config.toml
n_layer = 12
d_model = 512
n_head = 8
n_kv_head = 8
head_dim = 64
d_mlp = 1344
vocab_size = 14698
activation = "swiglu"
norm = "rmsnorm"
norm_place = "pre"
norm_eps = 1e-05
positions = "rope"
rope_base = 318000.0
rope_fraction = 1.0
qk_norm = true
attn_scale = 0.125
bias = "qkv"
tie_embeddings = true
parallel_block = false
extras = ["local attention windows", "paired heads", "value embeddings", "an embedding shortcut", "learned residual scales", "skips across layers", "capped logits"]
init = "normal"
init_std_qkv = 0.0156
init_std_o = 0.0
init_std_up = 0.0156
init_std_down = 0.0
optimizer = "muon_variant"
lr = 0.0126
lr_mult_down = 0.7
beta1 = 0.95
lr_head = 0.0108
warmup_steps = 108
schedule = "wsd"
decay_fraction = 0.604
decay_shape = "linear"
final_lr_fraction = 0.05
batch_tokens = [32768, 65536, 98304]
seq_len = 512
doc_mask = true
train_tokens = 504700000
steps = 8344
dataset = "wikipedia_en"
Each number is 500 + 25 x the weight over its row's rms, rounded and kept within 0 to 999. Layers, rows and columns count from 0. Numbers have three digits each. The size before them is the row's rms in percent of the matrix's.

# q: layer 5 attention query, 512x512, rms 0.169, rows 0-115, columns 384-415
# k: layer 5 attention key, 512x512, rms 0.159, rows 0-115, columns 384-415
# v: layer 5 attention value, 512x512, rms 0.161, rows 0-63, columns 384-415
# o: layer 5 attention output (transposed), 512x512, rms 0.157, rows 0-63, columns 384-415
q0 078:496503476505505524533484501499489488521536487521526495434502538497488521489476501485459456491504
k0 107:541526493510532506460525483507510480495515455513477475567475514511532489532453507533537511565544
q1 104:568480461488472479482515521525535449479516493545527500499484454509470507521500500490494479479514
k1 103:491552505507519535555522470439487485486508484487435458501487483514495514485495478473534487516467
q2 084:520491491503508543527467510464527499502474516492512517515467489529500478473483485516497515503525
k2 101:524543496484481422518513495475538497501523490504488464495531501539481453471492502520514452474536
q3 081:511521483454536478499460520530556507476509544496511477511500476507515477508448518518555500545498
k3 098:516483464542501463502467511492492473512506491507483537497503468474496472537478517503463508489535
q4 088:535507474487436533500460538518528522505452516483484534469512490503475509521485494512470508526550
k4 096:507542489486495464486470482483508518548534518526521510524481488496475476489502487527534533471473
q5 082:503573482545492490508475443466511558490491496468515548508497505521477538538469494533463518558514
k5 093:472471502538511448468517454485487507463494511532542543492455463497481510487553496516506518522520
q6 076:508495510512475553481508491493520500492527486516466555472495491450492480469485426453486463496520
k6 098:532527525483505547463511503488457427464545504512530494448539497467489551524472520513476497506495
q7 098:496516511437504506499484504489531504521508493541507502505527495433486458520512484512488454474522
k7 098:495525552458537516507511500517498497515472476467520468481507484531500506481490469480543497491504
q8 081:502508488500494494486474523498568503433467494496475487483489519490509546505469521522512499477517
k8 098:452494535507476492513524520497518511521478491481528456475524464495503511478535507508502473551520
q9 077:499494483453500514554519505503533505538512554471547488475468510492486507497481511443487486506504
k9 097:433458479470520549532527524518496466534458504507482476490504504494533465487476529469503510484504
q10 086:499465489508496475474519523501519500472473482478506545490461497512490457456455464456479534501528
k10 095:528528465484466472568477503509485534464528513505518523512475475516526495508527485438500527521486
q11 098:498530512490410511521533519483559522501449499488478477499461513482523529516466507436496478493483
k11 099:519486508519511478501516460470474509505541539520532545488477506490474506481492480549536514555477
q12 095:498508493504489509459512540489487499513422446512517512503487519508519480516477525507488525494474
k12 100:509509463506494494519519504494483518529467483490462459465492486509531529477417494534487467463507
q13 099:491494487515483494516520506530536533466502533456497493542539564503498463522507489468492516481545
k13 100:488490519496495490490512508484518515493496508509500554510519464511509493494503507477494563487505
q14 104:494501517472500500477552485498442467536488482483479474506506479515475478501473533468451491508517
k14 102:509474499500485489491490489506537491462523481552545522519512555511531461479477524503513523474490
q15 105:508546481467497536441476493524464489510539464500531489523472468545490528462488477479439494487512
k15 111:448504445454509508442492503514521497450497529523518472517541523508510507516491502530466467493534
q16 110:507494482499471489496533503487525512515537510476466535505525529541490514509464531516453513503496
k16 103:474490497517472490494492460505513482514559492490487502504517517471510521488480499483502424470501
q17 105:531473526530520463493510514527483492502507485528484514481513473521513495508472500466532519489507
k17 102:542479494523520503532473490518511494509498497485523507487511498488469470489558458494496498542486
q18 108:520535523519503501536468519468512545499423476506486485507456478512469510480511491540482490487527
k18 103:503513488529433526532485495517470530477504479542536462498514482478463491511493491472501518506476
q19 110:471510491513527484505474493463469532518483502505515506512537529534501531488488512488444531559488
k19 104:506500531523488512476492535494524496515464477496498532493515521546521522478500491514494516429515
q20 106:514499470506489489511502488502463501509489512521526481499492543483521510500509502522498547480509
k20 105:525483468485529509511493478510517549503519525495510486494502557545503463507444525485510525510525
q21 111:485590471454501494458477513506533467516486503503490458510513503493485470530475500475526502515529
k21 103:546507529465526459498517497471551479542497444479523506474443472506470497481503502483534516529496
q22 101:520451508497473488528503535551506465532495512538537540471528483482510475444493466510511473482509
k22 106:509455528463465506507476505542533500501518485543518489475486490498505533485482499470494514472521
q23 111:466514481486479500468506485468523524497516464471585490535482472486493504505534468543508511474531
k23 100:490437519534488481503495485517464488519489524458494466554471484474510511520505481533489491500505
q24 101:539474498483480498543508472509499489497480494538469534507530470468491487463457484502548528512516
k24 109:508481508505500535497497469498482501501470522508518469502484505508507501498510542518527501530482
q25 102:496484522482512485513531480505433537494489507494501485520477521506460470508463464535481491504474
k25 099:460515563489539487449482511496513490531485464491495505485516497522491498488502517499507506459497
q26 104:503468506444504528508519538498519484509497505496484475492454526498503510502509536499487476516492
k26 104:546514496457485512496515515508491507507518462494470462518478501468481481535514513524481533495495
q27 103:487533490500492498523519510514532485510510518483525479433499534475507495508513460501521520524470
k27 098:512487512444471519499475504491521506490523469544518445550489488500492517466482487494514490481519
q28 107:499484509503510481487456514496512499499542470485474468497514521484472562513537506468469493479532
k28 104:490470499474491514495461526510504522497481495494518484476506534490487488504529486505481477504497
q29 105:486478518534499503523491480498503493527484478495538475488490494505502480551510516445511529490529
k29 105:460480487491479500474487533565527527531528454542506496494502540477468523458437512513522439547514
q30 104:497470495536476469471543503482551526488503486525494532518483525489463512507489501486456510544507
k30 102:518510507505486466584510451510502465503487506522518506509457478485508528494535492491531492516451
q31 097:476492477490476484474496488528468516513452488511470539492511497504512478491511563498494483482499
k31 099:495491486528495522464484526469466503507469502487525499534502507523513482478466478483513522524514
q32 090:501483527463478502507506486513460461489495521508468482486481502497479502498460515465516521497493
k32 094:507521499477500546508451495488472497490481517519512479495475473472493531527495458479488512510490
q33 092:460520477513477476463497498490522511535499478510527525513498493499521503487538458526513494510518
k33 094:471488528459478512503521488513489493520531467548502495513471473509543514511506505526532509491476
q34 075:481485492513502469490498499464481441505485525546529497463501500461526486537527511509488523483492
k34 092:534504470520540505496474522518493521504466459490513461483499516544469538509528488506508499528498
q35 087:488498490513428457503495499494507488498465494483497453496491537472487531529469466480514521445490
k35 095:509483525514498495460522518495503494479494540489476513527517513508524478526501493489473534446499
q36 087:521480493520479515521519479471492444524520495517517468493523495505488499498484495490506506477507
k36 101:476456516522503481452490526585511540469508497509447522496489480541513555482496501505469444481565
q37 086:485487520464485503537498505475503523503464505535525531493468541537508471525480499499492490559512
k37 092:457477483562466485478471538525483459486519504541562512473493509506468484525462502505514507503460
q38 088:494491496517473528464503508508508486480487506520535462503489485516542534501497509485503523509531
k38 097:494527494518463488468501489528522475493498536526480477496483539507536501494486542534512543527485
q39 097:463500496490522509543507499551514504477517491504479472474488533512471440487435573497491466535484
k39 098:532469483482502479511502493522472522539514501483486512466490496523532498506471471487477517562469
q40 096:523497507498491524479504470454508472527539489520519568502506495486486507519489473487506507485524
k40 101:464511499501512503459514483476489530531488535481513486488474493484525507517475524513547503480540
q41 094:516518520544464495496481498534531497514490508512522485518494480519525510544513477497501464490496
k41 084:521475519517511503516531544464556529462457518496511464451485466479530461458516469490512504485482
q42 097:505489513482513498552507524513487503535539485495458510489480503540519503494463501515526486513456
k42 095:517504526469480535519558505538462500516526493518499518508502495517475484507515503546516534521514
q43 093:482529506459487475483507491534489503514463457511505490518479516496486490501498475496539505538484
k43 101:449487516483514525498531492543536489502542452538470506476531478540494477538464463515476513500538
q44 099:485541481461497517503520493514508497505523503476516505489465507488475499482511518465460510542537
k44 100:502518507498529517493529490541551548478470539492475487530486483507501492500503534494505486470477
q45 110:486503509489532527439513486543477472486517512541514502504527505534443536497510549544485500508549
k45 106:544479486486485499511532463495503518483481511466457478462470446524484518548529518493499472541425
q46 106:487490437506532504498503490509497485556539547525471494453466520479497529536526525517518487514494
k46 105:529448489445475512481511540479483534545504499477468554485505511500471561500469500487483505539504
q47 103:481533520476528470495499480502498468466530519515464523526498486494531506480483500460449507533528
k47 098:522549493502504496516491454487500498520463516514474577524485501523516481525549490512548484516528
q48 105:514457510516535542497491489461537494503479497490554472536469481470515512497487470462476509503569
k48 108:489500511503529517492529489489466475502457482504487474497535494505509526479499536516477491505480
q49 103:486496464514474493493517517461520454531468451502419501497485509511504479480557527475517488491503
k49 100:513486499442471502469487514503517531502536465510495473462531494515521495494547521484525528500479
q50 102:466531502479527506536506530511466591530496483512490515495466486521551495493487560520542508482516
k50 104:529480507466551519528508495479490495469494465552503495489507502517485481463509463544523507488519
q51 108:555500492483520538486496511452472543521481487504519525491477501488498483543501458506479495531508
k51 104:487491540498524532491509472494469515508503509529496513507532492489529539503473502471479507518513
q52 107:514534461467505508471497470521479501452510486498462503536475506506519492484468528472474465511489
k52 095:513486449542521451509496520502478491498492527472487504470522497497550498489500510441485534486512
q53 099:519563511485505495537553512528488536530539489558509512539469476520515476513480507520509492508498
k53 104:465483502477494502483497497480485482487476542461518505477532535472477517476490522502517496476540
q54 107:482517500520518507479489465483491521487493448515515503516559499474472536466507542494519479501451
k54 107:526511505466506454522469488481517494489496477527513522517544508475519452524503534545503498469533
q55 106:530485472502475482495468505452473500473473530475512519483520496473492476453480502498528532513508
k55 097:528516509480534525484506491527491474476518543510483497479509488531478492531547471506470492519493
q56 101:486490537481524490525515521463496502508516506508549519497495509500506508515551510507474499523436
k56 096:509525520540502488512495536503527483473534522515513529516549475546500496515497537515472505478490
q57 100:488525472528457518520460469537524460534477549528436544487523488526517506501515474474512453526508
k57 097:477495492494502490528455517491511511537491500498525474488533495472477522468473479476476456451474
q58 098:515513499521525501459511497494494494480465492542496480558481494557533480476497486480482444509514
k58 103:489534491497476518516482588486505498456526484494523493503510500508551492504529481471536491513514
q59 100:547510485525481513519499548450524520492493447501477488490522502526483505497513486467503496493493
k59 106:541485522514487524490526460487497515494492481515474494532509475469506466479505508546512506490486
q60 107:496512517481480495506479476502510505507494520482525491519485565476491488506502528540520458521519
k60 100:545459482523495474536534538460534490501487497512470475509503485502530542500497521513478509513437
q61 108:471460485504490478447501554522500491511512476446488502488490463518533470500504467528523521525499
k61 100:498493501485498526515478497454501479489495483502515498479520529520482481450507506511514510514492
q62 107:531573501467446519481455535520506461527521520484500517448489545512493502479495484497552480505490
k62 103:516493490521514499514488511517488520476531461486521514496472507476546512496514481484501507468542
q63 105:500533486518466516505511494523500479448495492479541460496483502466529521524477552521489476564495
k63 109:508479508477493447533466459501557496484470466499492488482480477489464497517529493487491537489511
v0 106:509513480478471533468494563520474516516479476504432500495503452546463523526544486546482500493500
o0 103:499545500537531499479547471520478527519492511490490475541520531508487505494485559486470528481527
v1 102:499441516456531504499472519531488517496508543531463492492493545517511471480504457493454496477513
o1 103:428498537505455528519452502487516480490502548511504540507486497486526492489517549525497466453544
v2 103:468476499543514445501516485505504483514498493525516536513465521530506470523424477498579490484487
o2 100:487467488532490517522512499502478490514467513483507541535522443561487509494467470508481499508489
v3 105:490494488521480472526499451490538489443483503470514532499487512480504513441484510492495482494490
o3 106:510443531487465462519518443529527487504529442487510518491522472535531520492549487506492489491501
v4 108:476509532488524500495455540528485474458456476494493460520468485485500487530512555563477472464502
o4 106:518521524494465500530516477506475522528505496491479489530510525514508507478548510445472529521524
v5 098:535496505478542510501473478498510429488464518502497515509483524558553482470531489507482510513484
o5 105:478474500491474508513475491543545522542518496535540490471515508438523497548541524520518529509507
v6 099:500547435504459482495487484540498510479447503503473494488508478467560465525516520513458488453529
o6 103:501467494514467493476505482453480493485520503511479446498449540483535499506522485471467495494491
v7 103:475514534504509533471538533523516490520477488510481456555478480511511497477536512460474478477482
o7 103:528514568515502484519524470518510462491520469496514500502506529482488504565458486562497502438478
v8 099:474499510466487487469496484455524503467482498524522488477480490452467497475534510491500479518475
o8 106:481505496553491524498481499452459505508472505494500521530507481507563457474482505514492478515492
v9 102:487524468460480546563521532471502513518500510468496453491523537454503512501488500475514525544458
o9 111:500491522500501494489517481515519521489504530509483466458509549527492504514485501515541495462513
v10 108:488502529482522569506516460495454535494474515499509532495521496445509517459509470493486487498443
o10 102:503474508506478500523508480502499507485528490506461516485503522522522531496505508490461513536513
v11 102:520498501510504487500492473520475507456560534561486480509448500505500504462518513518516499460470
o11 109:506498465506494483478494492509432483508506500478470497535498553523521456488503519523482524472483
v12 101:497495495479482492550545488543532498525455496475494486486525529462532539484472430469517516535520
o12 108:513455490547486493504504524448504502477492496498538539508509512523467503483466524492531489488468
v13 105:477507521489484502510487522542476508485460492505507487478514500458515553511498495519515554486511
o13 099:538461507494584518492458451507523470515469453489489473535490452479519528506518503467448472495487
v14 108:520480492522541509484499488526495479552540475523483508502502521501488480512519509523499526505513
o14 106:517505487462490501479493520509551505491472498485477499494524503488509478547503521475497462504514
v15 107:470463504469489507505489558501511507512533506481515483520552577522474541489470493522524483511478
o15 110:506515530494466509534473445516459523486485533497492489515521492497507495513495492481497482473528
v16 100:492503502484511527484457492494526445491499522525473504482538506485492522508504513491486458522542
o16 104:466477499506523478504483500460512523532521493474462502495522541523510511476519504506511484490483
v17 105:494475504537475513464483485525465482514459463481479501497475517522510573551492528505521528472502
o17 104:460517482502508461510473558483509513500551486491508471532475526530458515509554489512539522482476
v18 108:487477522487515472528498489463485479494512474444520492527517482454497491480455484508501485503510
o18 106:469470452553509491499497469481506513474497496470478489487487484477535529513536513480511490450487
v19 104:474501520509476445522516481518496447518469521459568493508522531492490542515531526490518483535473
o19 100:499498540502555491473454506519533496521492521518512505507473503487540494520480482479478445461501
v20 101:544544505511514521515473496511537508530540525520542544528517482550456508506519527493531524480513
o20 102:520525495474470471510500454530475487480503444511516513485504460535501501519478477490493488505511
v21 109:530479507474521498531471528530501494500485459481519560515458485462513485520524514515490523553489
o21 104:486537513495506506498517494472503485487519471469507516568502492486483526503525496497500509525558
v22 103:469522497485498446542523495508492505509502486545529469532518529480514451528499565489516496506487
o22 103:514540506506469522530439501536479477497445514456466450514475488530459474501467503481484510495475
v23 100:498536484500479478524505457535491520482492516504507489469480483521494529478498491490450514476452
o23 100:477481463499509477491539464550487502476497489514474559492512540501474535481487496535484488472478
v24 104:539450540499509456510473520554487474494493499521481489508508547554517467473515524503497471504497
o24 102:469522521441481510510470442485478518529477508436491504470504497541502482518471516491483501449459
v25 100:489504517515487503492486507541513508489544504544472474492480514507476512507533471503467498500496
o25 107:484517482514504509531490505496465503472505517426514454469488518509511538530493547517545492488526
v26 098:492490494524492451491537485519519474478458468508471536524492503536524470512487459500485500493514
o26 100:500547498479545540476482513445530521504474509509495498466480537531514524467540526535500503505482
v27 102:499525533512504515464482483491566493477486485550470499511482547514535584453497518502483506507487
o27 104:502529450502481481495508510472469470497517504498481513499470502501518527498485519473525524472510
v28 097:484515475499514505512530505517483423497524486516502495548523476513488452542530506483527467460490
o28 107:488497466475481503529520524491518499480535518491503521460502487495516461493462492507515476525493
v29 105:493498476500457520497569463497486506455523513518525512462504532484490515485562472517496511508515
o29 107:529505514471490499529492508497504476475492515529499493509468508488490523488498521493509486515486
v30 110:485445510472544474532547525503481584468516463492473510486504487509489497503514490495479550507474
o30 106:484517508474519486518492514493470490533521518468523496483460535504458482518446522478491455488512
v31 107:493495474474489486540502549492502525519512510547508549473517522537550512461506519471495502513495
o31 102:506473518513528509506480523491506508564465515495495543525521490500494487488490465486493503510515
v32 099:496465490499525460529520507555531517504485504518507537508486495521489457490520475513466481487527
o32 104:472502466488508513514469451468441479495452510490473482507521465502486444502467472456516533443486
v33 103:456513500523530541521506499486486489513536499490486462543524499464471521537462471538489470540507
o33 100:507573496454488519478511515506499533521495500526532507444486500508478515494554494499466447514526
v34 102:470537516480509498468483528514511529461529504498498512486465501489495506508494479492504450460433
o34 107:531487498526492484553531507498516492504512456502510488525516447482526458522504478476486463475527
v35 099:496464522500472515501532505494475495483513491493485484479516527488466523500473514501507564501453
o35 099:504488511513502477512478497478530500540489495492550508516508525474565483505479501476512493488529
v36 097:524488537491506539500465505522519481535465543468544507495574524453456506471519525484468456508473
o36 103:503512502456457464507506529487464471500490540456524448442468527489522515447516535486530548493472
v37 098:454469534465523485502519499447495535522453507512471515540505472500472498478495479524508529526552
o37 098:511508561487520511490497488506534482498547498502545491446514509527543507511486493473489485488499
v38 102:488485501525510459450497478532480550545491498473547522495517555484488495529483480466487502511500
o38 101:535475529516499548472507495463474478518480511454485479529482477504516521467530532517522548482522
v39 099:514509542508535504497485509489485473496516511509518485487476509513507478493509520504493544480512
o39 103:454513500467476492474507488500492507523531482511497498463522493512503493544502497513493473518488
v40 107:485486507482479497495483509515501522524474531488492496477503491540477510484477549508511504459497
o40 101:433514492498513496503512516504483484460490507494500491541520515486459499479499519498430473485488
v41 103:471533513483499496503531457521506493514511480461518490532557499469486491538504499515492527525497
o41 105:567504523472505469534551465488517500485512504479502518469480484523518500487514525448451500542477
v42 106:556499490485529501534472557515558538506508509483527508498544506514505517530545486545501512505472
o42 103:521474535532487514508496445503488433479491544520507522511486467513529496479529488527450492472506
v43 101:488494494434522513516466527489517504475476514439511454490475523500506471488487530467518507495569
o43 102:532443486543523495496500493493509543516541457530502512495447490498487526485508508494487504486467
v44 098:522516521470509524484487517452448464509509481471539503500491494485532467545536513467485515462520
o44 098:532529480482502474493512491438527469496548476426516512523504497498519455518485510515536511508517
v45 099:496472476544514498468521562470499523498499542489475512479466492473504496511490451515529521478472
o45 105:512485505495473509501564493493542504478484539528501485497536472521506486512504504476461504505532
v46 105:478460530489514531509527511510526550502536499551496542484527502520536524483481504487539562484451
o46 104:504496516527499471490496489494459499489467516479512491494486506499484513478494507543519509461443
v47 106:472510478460483474561497539493503582477482539510488512510529463544515503496473517494515522476465
o47 099:500478520551509538480493444497493481522525516493476500491502495513492574485538535482531496534507
v48 102:484478489518457506518472525497508504492465480499518504499519511508508544518519478478484469484456
o48 102:518540459490420516492513502510514478516498481506490544486501520542482558488472506505501515504517
v49 103:544505525438481447449504467506534448518514503530474496560519527510512501493471540548501480501482
o49 108:467475492511494498468510492490481461468520490500479489490477492492502496449551469471501522518518
v50 100:508526501498444500540491486465468479499488488486541491503498503501505517509535554523518533475470
o50 104:491534482479520499513534532480480461472475517522510504510479538511494515590510496522476507562523
v51 097:509515479526523514460522502501473543507556532485494481500496481470546473502501481474512521508546
o51 107:483478469475500503501509503492507482514489560469460502474529527506497478539536481491536513472448
v52 106:526474488479518441495461492514538546471513483508558509489520471535514468522488523509487495489485
o52 106:463502510485487507497500500510500502500487537497466503519474483531506515482500522470581528526476
v53 103:509453498454459485521469483518512528503528536542473508515505536479531508510522511484501563490520
o53 106:445545512555545519520541504519486481516522512545480492478487488483517519516456482503487501485498
v54 097:553485514507508513474491501505531495500522491507493516478481509524492511503497516505530492518503
o54 100:529568536508489455459511500488513465561560481502519469545527467498484489518476458508478518458500
v55 112:547482486479493470501445508506468494550453434541501521510503494506508477520485585429549454503491
o55 109:500494487542510476476496503509463477476495498487546480471513487464539461509533518479498514491517
v56 101:506542497483489440463502506529535487497506513487515491503525528515538476454506504474477484522493
o56 103:495520487460492497533470466462504454497475502530524511515462501490498460528496481428454496566540
v57 106:509486512531512545472509489457536499503473519500510515515498483488474490494502506503469556511529
o57 107:490506501484505488515525536508521486474516465509506514497547503490498491439501499504461534481545
v58 107:495497476580494493498506511540488501507484486501509517509550469486480473550484517469499526519501
o58 103:536501471533487549476500512483456494506478509512487476490485523458501510512508505520515447471520
v59 100:500491492503523493536467478525500485477473498496530554494458474506508536469483484495499497489523
o59 102:523454446435508493528473536497515532524489485525523472510528504494522500508527492508496510522485
v60 102:498489495509488492497453502473508501480514502550508497493500507520472521517492486523466473489532
o60 104:508509471463493529460445501520493521492495468457481522467480565488527511533463523506497518496492
v61 099:451508521501501516529490483469541514514526540468495503517495452545489463536478527500496487513513
o61 100:490523497530472544528494472520492482490502511493460530479544510508481523497451489481488458524523
v62 110:533477498539509496539529509484564521506501522469489473479510511494496501463510490463534552472522
o62 106:496459502545520497519507493563493520533483510478540512465524482521490491504528522530483496504513
v63 100:507498476506514483510482444534491480478480473512454522513494516497519512476513496469525497507501
o63 106:507476501464503521487505452494481481465494499503504490502461451503484466494508498511480512545497
q64 066:500520482485537530525470499489517516480534556520498519520486489496506426504472483481530441529499
k64 089:461465467550502459527514487472498475515526502490447491501500476483514508519492479480512496500475
q65 069:500474512480533538528498455512493479513531474494510468497506520522502499506501478517482499510495
k65 095:559501484542533487503515543478501531486481496465504528468541508502482454488492523466493530497487
q66 068:522499491498528531493472522512527520509511530456514500524475511477499494536514445503497524519502
k66 096:468475486512477508471533489490471458515501524520486485473505460514508465514446471516527471534500
q67 066:486537528482498548514561468425516529513486467497504528518466535493503535497474484502519491537502
k67 084:490484501483507537508505486551505534477558479486518501450496497512555509501437457526551508484497
q68 073:484533498490488491485501516509474548524459489486525506517469565501490523476493485449490550516525
k68 089:483515473474481470500481480526507531499458498454483510475536481450510486541486521520481508513453
q69 072:505510501503498549469490529453545462480493538494522444466549458495527484487458465445496502467505
k69 087:473463514527498526544464524520475519491496547490494496481502502450524539481515519463476462501481
q70 071:524512491487488472488514523440539467526515525482513488483534488533528573494474493466526477444530
k70 086:530510490523492517511509474515488492483454528489480527506521481499476514517479522514537515518461
q71 085:516535520527494513531501463517483488500468475483541498551531512510516505505520514501551525533508
k71 093:451498475490518504466505498558545465522522528535510541474456458466505526473526503513519488490526
q72 079:490464512474496465489557525499490502498470475489483509497506520512549490472481499530496488452522
k72 090:488480511451492518487463486499513510509535462499497553540534505523527468508492477492484522550513
q73 087:529501481521526515474464543537537495534500459531552519513499527498489479523480470486489490520547
k73 092:544533485507447521469529456475484525494432543497503489513496488460507505466507483510497485527503
q74 093:502497500480508519482508461483494523477508543475480481510455540470485521537523547521511471493490
k74 096:471520529513466503494494500479500503447488510518517506503467527504547519490456533479503506503567
q75 094:510500467492486517517501502501492521482527472521483482506495451510461485491514518451472487475498
k75 096:467479505510487506478511488499502534485501546492438515530477505469491534528529505552516510487536
q76 094:491505534483519491495505509518476481485484475478496489510509526542497524517509499461508487466474
k76 105:469512552521481511500500528552499460503477540509517519437534525462503493480507476495542463498477
q77 113:527491498476493516528522525495482509472519520516499504511518487501527497443544475521509514509467
k77 092:518467522486517522458539473522450516494451505506461479483476530503477480492490502505502471510468
q78 116:463535509472501438532460501521534508493506513477517476539537456560509496474466495493468515536495
k78 098:521522530531485494534523511513493464480471474468506538476521470501520459488466526448515502512487
q79 125:506503496523497456462494456531481446464509519454560518540488522482457512501520528505526460518503
k79 100:469484532495454502482530528514508566525506525491436465497553490525550506505513472463478483496454
q80 117:520495527545494528503520437474519520503526474508503476490502506502502491526514493452547529479482
k80 097:506496514484475523500519506514484486527490521446513483479521501471513470484529521507516466502507
q81 129:517513493482442500495490488514472525449513502520485509528525519459446484502492468455483510486535
k81 102:484500514509528498449505475503489505521489556453554461456530502484478485481539494504517505439487
q82 116:499480508505506490485493499537522476474527507477507441469503472482485479503471467495512488496536
k82 098:498478501504431509521464474478488495545545543458529492511500482504512506526489493462502514516522
q83 111:496541529505535534524482478528481505526509494492483524451471516488504509468519536527471474471480
k83 102:483501511470519483465502480517528547516499517532452499498513585468510512486501537500489510474472
q84 120:517489530493475500477473502501573502487526481460483496529542535518465508485499534516491505478544
k84 099:456507506489509478498475485464535494495474483506476482505536477498521485508448453510484521533509
q85 114:481496490556514539514520472509562474521470539520511518514469522498510537539522484527438490538504
k85 091:496534490478497501473478507499471485486476483466488519500488537525542491493516470526496519447515
q86 120:486522484515504471459502477486511515475557463488446486494506529469451546505486519505498501478550
k86 097:540507491473490532485455520505528532482477489536522513549461535468499552508459487470491495500533
q87 128:534457526496515465497461507544486491477510521459540530537479495476486482468463479515477496486514
k87 094:526515529498441519524518522478501509554517541483498478500510521510559543529497428444484496534484
q88 117:564537475495474507483480486476524530513469521523535448476505509526497517544478532493508516488503
k88 092:512477508524454496485501501500524533507495506470512495516528477510521500481492511548554458483471
q89 120:524515442545483521464512463506516464479520494507486497493494511508479473532507467499496523474476
k89 097:471475501482477510441503436512452483478516499499480490515509575516521487505466476502473473495528
q90 118:501532566495516487533499500523495509459488534529501505514506499516468521484515501473505505488489
k90 103:469474559517494484462483452483495533525524534499459486477470501514486463507522478501503487493555
q91 122:522557495490509524541559507496511527540525511498551523482451476501551530462430485488521486534522
k91 098:506458481520472482503480446484507491491579499517455529497485493490541492514480538471506488540499
q92 120:521520480459529499459522509485517519498493495529538523452506502496496514461513478491468555498491
k92 094:536494488454486518519493511461499492470459453532521488520514487503508512496477525498485503496532
q93 117:461535494503524460547481467501490460543513502528496471524481502480485534472513467483531555487497
k93 095:464534490461478519437546498516489486482508522480520508450503489488493476516467499528475514485495
q94 114:449491459523491526534488486486518493500489523512485479508518477537509509514500501527521511530515
k94 100:508512519504499474491529478495486493467507474490475482548523457488493451532517460462536516512490
q95 116:522531457525497502507497451538483555480509519520503500503477501507493467478484492493508500483449
k95 097:498527505506486548478509502509472499496488485558448525512539509502518469498528488495517529488498
q96 063:494533512489501488522524543459505497507494534482498503517504458505537458547463483501513504513556
k96 099:494500490515480485536484485475458518513464492522493494484522529483473492468540459494505475480517
q97 068:490523520448544522467507470499512483472522449506497469500501500521508506533509474489502433524497
k97 094:486485485494493500459458556478469500481475493523500516541523464502425492499487505499482496507535
q98 069:502537519538437478533492502485478548537520544460460490493470496492497516518486487469549498509525
k98 087:496516518464575482482466494564480475491545521510502520495518505485549505538448525497545482498459
q99 077:530498495475495484515532444529483510504480502522468494482479497454498518509542508537498484502517
k99 090:500478482528507513457520487515495509504498509527529549512503535482423497461492478488521516549457
q100 070:515457508516498520500488482511480499502502468505507498489492498490486496508489484513427537505507
k100 092:510483482514459517488507509505530492525521524532497499533483552498475508486522535510524514463503
q101 075:486467506447519512514529535473478479484517528497522512512481489511490499485526524511514491461478
k101 088:529467517521524532474511491493502476479517547554539475466493469482510481488500486478470499530491
q102 082:492533506488501464488514515442482518521509498477504511549491564504489546482471514525503556471515
k102 099:512449505490547521520524481487509507494510536496525517468495507502515455487497528513529496529473
q103 080:534509504473461483516520517515514526466452502435471506494487497487493475487534493541529488457508
k103 096:523444540521503471524535480512458467486446482507456456493474514511462519474541519474510514509491
q104 095:494465515518512528456510479527476492524468501517472477552528490524501497539504509490511496490483
k104 100:537527478503508514501513479484523482566486503482529497491513457497487496489477523502505500514486
q105 092:458478495483488483436521463501482467523491516533490561531487511518518501476524478540536534483483
k105 099:523522461469557501535468494505517516452534510539542501485495471533459539490484549495494532539525
q106 096:512497502466481515499480482489483494496477514484529498501511500520468501548507496530520513521526
k106 096:481503499499489486473475491565492506568496550501516508527508525480524545499505529518462519537545
q107 098:486473466478554492502474460490493508455515457501517481456466454524479482528527504548502501498527
k107 093:541510464514518493496482502521501481488509533507461508530504486452518556544499540490473492480477
q108 108:488520489484501492503540530508505492474562508486481481509526506513452482479489526503481509536541
k108 101:538506501470489462486532499492483495508532506474533517450512528541536536475454479447461520536519
q109 115:550489501471512460524502500508498490514518502533502463484551492477499480491519531479551479493491
k109 095:497490493496498498539525495474474475485480488521576518487498511477541475463508478542515503502565
q110 127:460471477496508508503495508469487500506514513461492479520511486456540506473543507513507504548504
k110 095:505505511491480503513519561526467497522531480511512512511502492522479486527454459461498514476489
q111 111:503481489495508469498508493465482536502505518508511469534490488522539475511463510498490566496490
k111 105:481514469485527528523463518484527520488529503494486518517501542503492487491453545545526469498518
q112 111:515514505494498505523447508497484516511475514456467503533518502512465498526446527440514500510501
k112 092:500501524478524480501499500502468478472484517461531513498495488438533493461511518496490502507475
q113 115:516494520506505469534512525509471487502480483536504524520500471542497475515509497494540492491525
k113 101:539450544511507445482523495524529493482493506500514492505509527484546415484465483476522488513541
q114 123:515536472470474476527440503464525489543515530491473459502494524525428525489497529465524519500514
k114 094:484505476524501515424502451479504510499535478516523494477489527473533479528482549510471498494510
q115 117:517482510469525521501511520532515450483493483500489488490457471476487520547505538504492506496454
k115 103:511497485531446493544532518513498470468510511500513487524514501499510466480435456480480497481467